python train.py --n_layer=12 --d_model=320 --n_head=5 --bias="none" --init_std_down=0.0249 --beta1=0.95 --weight_decay=0.064 --lr_head=0.00555 --schedule="cos" --seq_len=256 --train_tokens=358200000 --dataset="wikipedia_en"
Each number is 500 + 40 x the weight over its row's rms, rounded and kept within 0 to 999. Layers, rows and columns count from 0. Numbers have three digits each. The size before them is the row's rms in percent of the matrix's.

# down: layer 2 MLP down (transposed), 1152x320, rms 0.108, rows 1130-1149, columns 0-63
# up: layer 2 MLP up, 1152x320, rms 0.115, rows 1131-1150, columns 0-63
down1130 102:458549444485475404509521501444562475575548506523451506516524522481483490449506545468439464487529530492459473500465467489494436471499485485519445468466564470401479393463450549587470498497544467
up1131 088:504530534438437520476452470521498479527590485512523465392490542486495486559470417539531434533551513509474479484526524538491492388558540577495488558472576489546548611514449472493511505479528518
down1131 087:491508503503585520504529544444469521516553513501419526532505486515525548484474538457452545502482516426446584475521459545508540499513435567482561481485555427479474541466495507500496501508550567
up1132 095:527490505523437507484509502463489536586485532547584456546518513430525444528514478478471453525562474500562466430591527478517479487504495594481557499541435462488466536488448432523443432555487526
down1132 102:544586456543461465425456518467538533476505530498538486467545458497534473537517452460443607549540425544459471483466584444495507479542496541470570477516527564548478642508503473473455493390462440
up1133 093:518444526466569479454526431509506509507495508409471426476570430561511481469502524495518519495538468491539502519490412515492470465510569564497523537487507482496521484535492415546556473497417540
down1133 097:501491514532422448518466488538413527529546586510565567403508530526490552511472526543485430498457542512486527549494525486505502584532544489488454459505554563446524469485538402475468487491435510
up1134 119:545434572521525427469518497514509497468570486489466450485469546522491558489498503604527512589562518557525486423578517475516457455501469384496528501464516496513510426520497544550477496465497449
down1134 112:479519573563493495546515552575453518548491477559499454524484488499528477489495518527509503439506550570553468508507485461471517459492456462621534497500494531563512510498522514517456554598461546
up1135 113:444512505519457471491444457455534456550495475516479591579509524486499471475445517457558515508456519517569513460441491522474482507448464567431592513496488530460492565503413466482534545497486489
down1135 101:507488480454579477521538509512541512473507557492447496452456492557472509516486570563441447451477495532467475490496503451520490506596492526432556500505460526548527509450471505565508497418506557
up1136 091:531533528518552484517506481492482495500440551558512514543499483499511423455440529469470552580456499529453565503453451428557447541481505520448525581510515502521478516558552453431520468502502554
down1136 098:498494530548562471440459511518486498412451515539490545535473455465491509436499533518510560566477474477526551506519495522541496458514516494536479441469514551481556538490559476482487524446504480
up1137 114:452462495511446513530454520450538488548488460544511525530521478463431440564471474522569528491458479487454529488464525465495447487517480480469532525562562515494483513522490489559513451554489471
down1137 092:539518435446528463478548539475509493541457596423446547467533500489493464504509471417504548521516463410427444503538533488507536490507547485459466480503478546446478474521417559513538500468486490
up1138 084:539529484441442481519434475527500526488497479504473485518515497491457488519507551522538495505443458509570513537486435486431480488496485498508600432498526431518452451338487483511509465491532515
down1138 095:502459479495482456493520488460520485529479557498471448544530461467451508553449562521457466450547481490562485510459465514507512558440561515501527467484506496422453514495474440510573464481513585
up1139 092:499486536515419464559504538547524467548510573513489538464468467461440486483519486495481517457447599476485542482524441499478502507495563519504574439467454567492443475469482449510425530561541489
down1139 099:520528475524516492491456515455517534563500517545431488463549519564574498572472478569540494487531442482488492529502556543454475505596422419493532461480521537491570525479526478482493567463501593
up1140 079:519519445484499455484423511442539555482555550527568537521510431474488531487519467473484417526472518544454524451549491467481487483560536535520458531501488502549483560506492502476468559541581470
down1140 092:449493486518530480531561543514523516524446520425470528583459472525478459546583513495511517490493449474457494463463519539449500486526496532473498576483468507460476437491492524406594509484521479
up1141 088:505497498526498533529500423590602500481487496455518467573515493411485533586497545449462474463513445555510503540468445455528542545468537421493446439492408474556407490504512515498569562451578571
down1141 086:505500493555529486484463474513508560475564525550540535502498522457516515475493443468525481510464500498491445513428496554462445505583527514535522494525533534495480541512585571516559566490524437
up1142 093:512537482481521471525441439519479564548479522411492500481433384565495499551454485517517539568546453515530562504473438546541530467511520494503469505477438474485522505530573554572497455463461518
down1142 092:436434508517548441538485479509513453426552508495437448463541453476455482528492505481453500519465559535464495465451544445556576488505546504451524499489427518489461530514532513472569529559463494
up1143 109:474482533475530503495430514497458572455527459438530527412527457442545578559479477526455482524528487517583502504556505534549453521502504462511524505509504524449481519563510560447502475556508548
down1143 106:467502533482501576484524450496472531549509477530468474497478511466516518475490444445483588461524565503466575527547494538435515446549534538517435456517546484434455512494447531472493446507489430
up1144 093:432474497564529496531618489509490474590464499504483494442519522548435479487442525517514443519444468532522460513507536523522460454503517503442444463517478448552462499505490491638541535467500483
down1144 101:438474458445489504528488531477530500480468526538581489537523488435478444426466524455470473530562478505489442539518475500458495502467510519524482535520393509529451489429496556532471537484517530
up1145 106:525588491516488444495511457498525514557454584500608526520449563541448479558502488553531540470571471489465540543488438472452497524510512482548559577506512526480438506524475537555552506399470509
down1145 104:519486539497362557581541549471533533516557427543512413511500457479479476546559521452511499413529484483426520480502452453480506506512491524546541443478433522520484493534550564440471435472479485
up1146 107:508566463476531500551564536420515465489579504522511549511538487496478454504508493556506526454569518464520490455456471503505485462455531373503489507516455583431483555511560506529486450481482519
down1146 106:516436424434524498477494524512431474488477564492409461469491428487489488533434516505482502497531458457625517460483429434453424520500491493473559539529472605551593502378524575536535500525491506
up1147 103:576500534504512515522536512571465569498505479465487480507495510591549503471413496496455433523448442533518447556566486512451501471504564502432463478507473530497525529469526535433489592456498506
down1147 098:515526498459511438519479498456472547480522511474503503471542509493540528587510477520493513474494516487525482552529478550542536544523517510519454467424497461481529497639514392479483458553474491
up1148 096:464513483537520562522486551425496504482485484461496458513406542520479496413509493519551490436512420503516496487548519520516403497469500505579457502484546506513520542464537448552498492546545517
down1148 103:445575475512479515488467502471557527474572510494484478547481479440442541463546450524549487513466499504490519513497483495480489513484558508463453563448466516470414504507534546532478494449444509
up1149 110:469421491477509498460453519544447482508501430501481454528480529500420562476595460524508540568471431511450581457518525558532451445478463504542506515517556499530473506502498537481515500503543574
down1149 100:508463509501505491521517524537448553492474465507499451493482510524531504521514531476435447453561458522480533488445526517530558499590466439471447469460503472412527486435523559495507539410484466
up1150 092:488550498522502492511494491589471507515499427511546455437455528448457549453551442438463443517470501563507583428512456473540491513532510452531498507505564496522440477491562516497492535457536533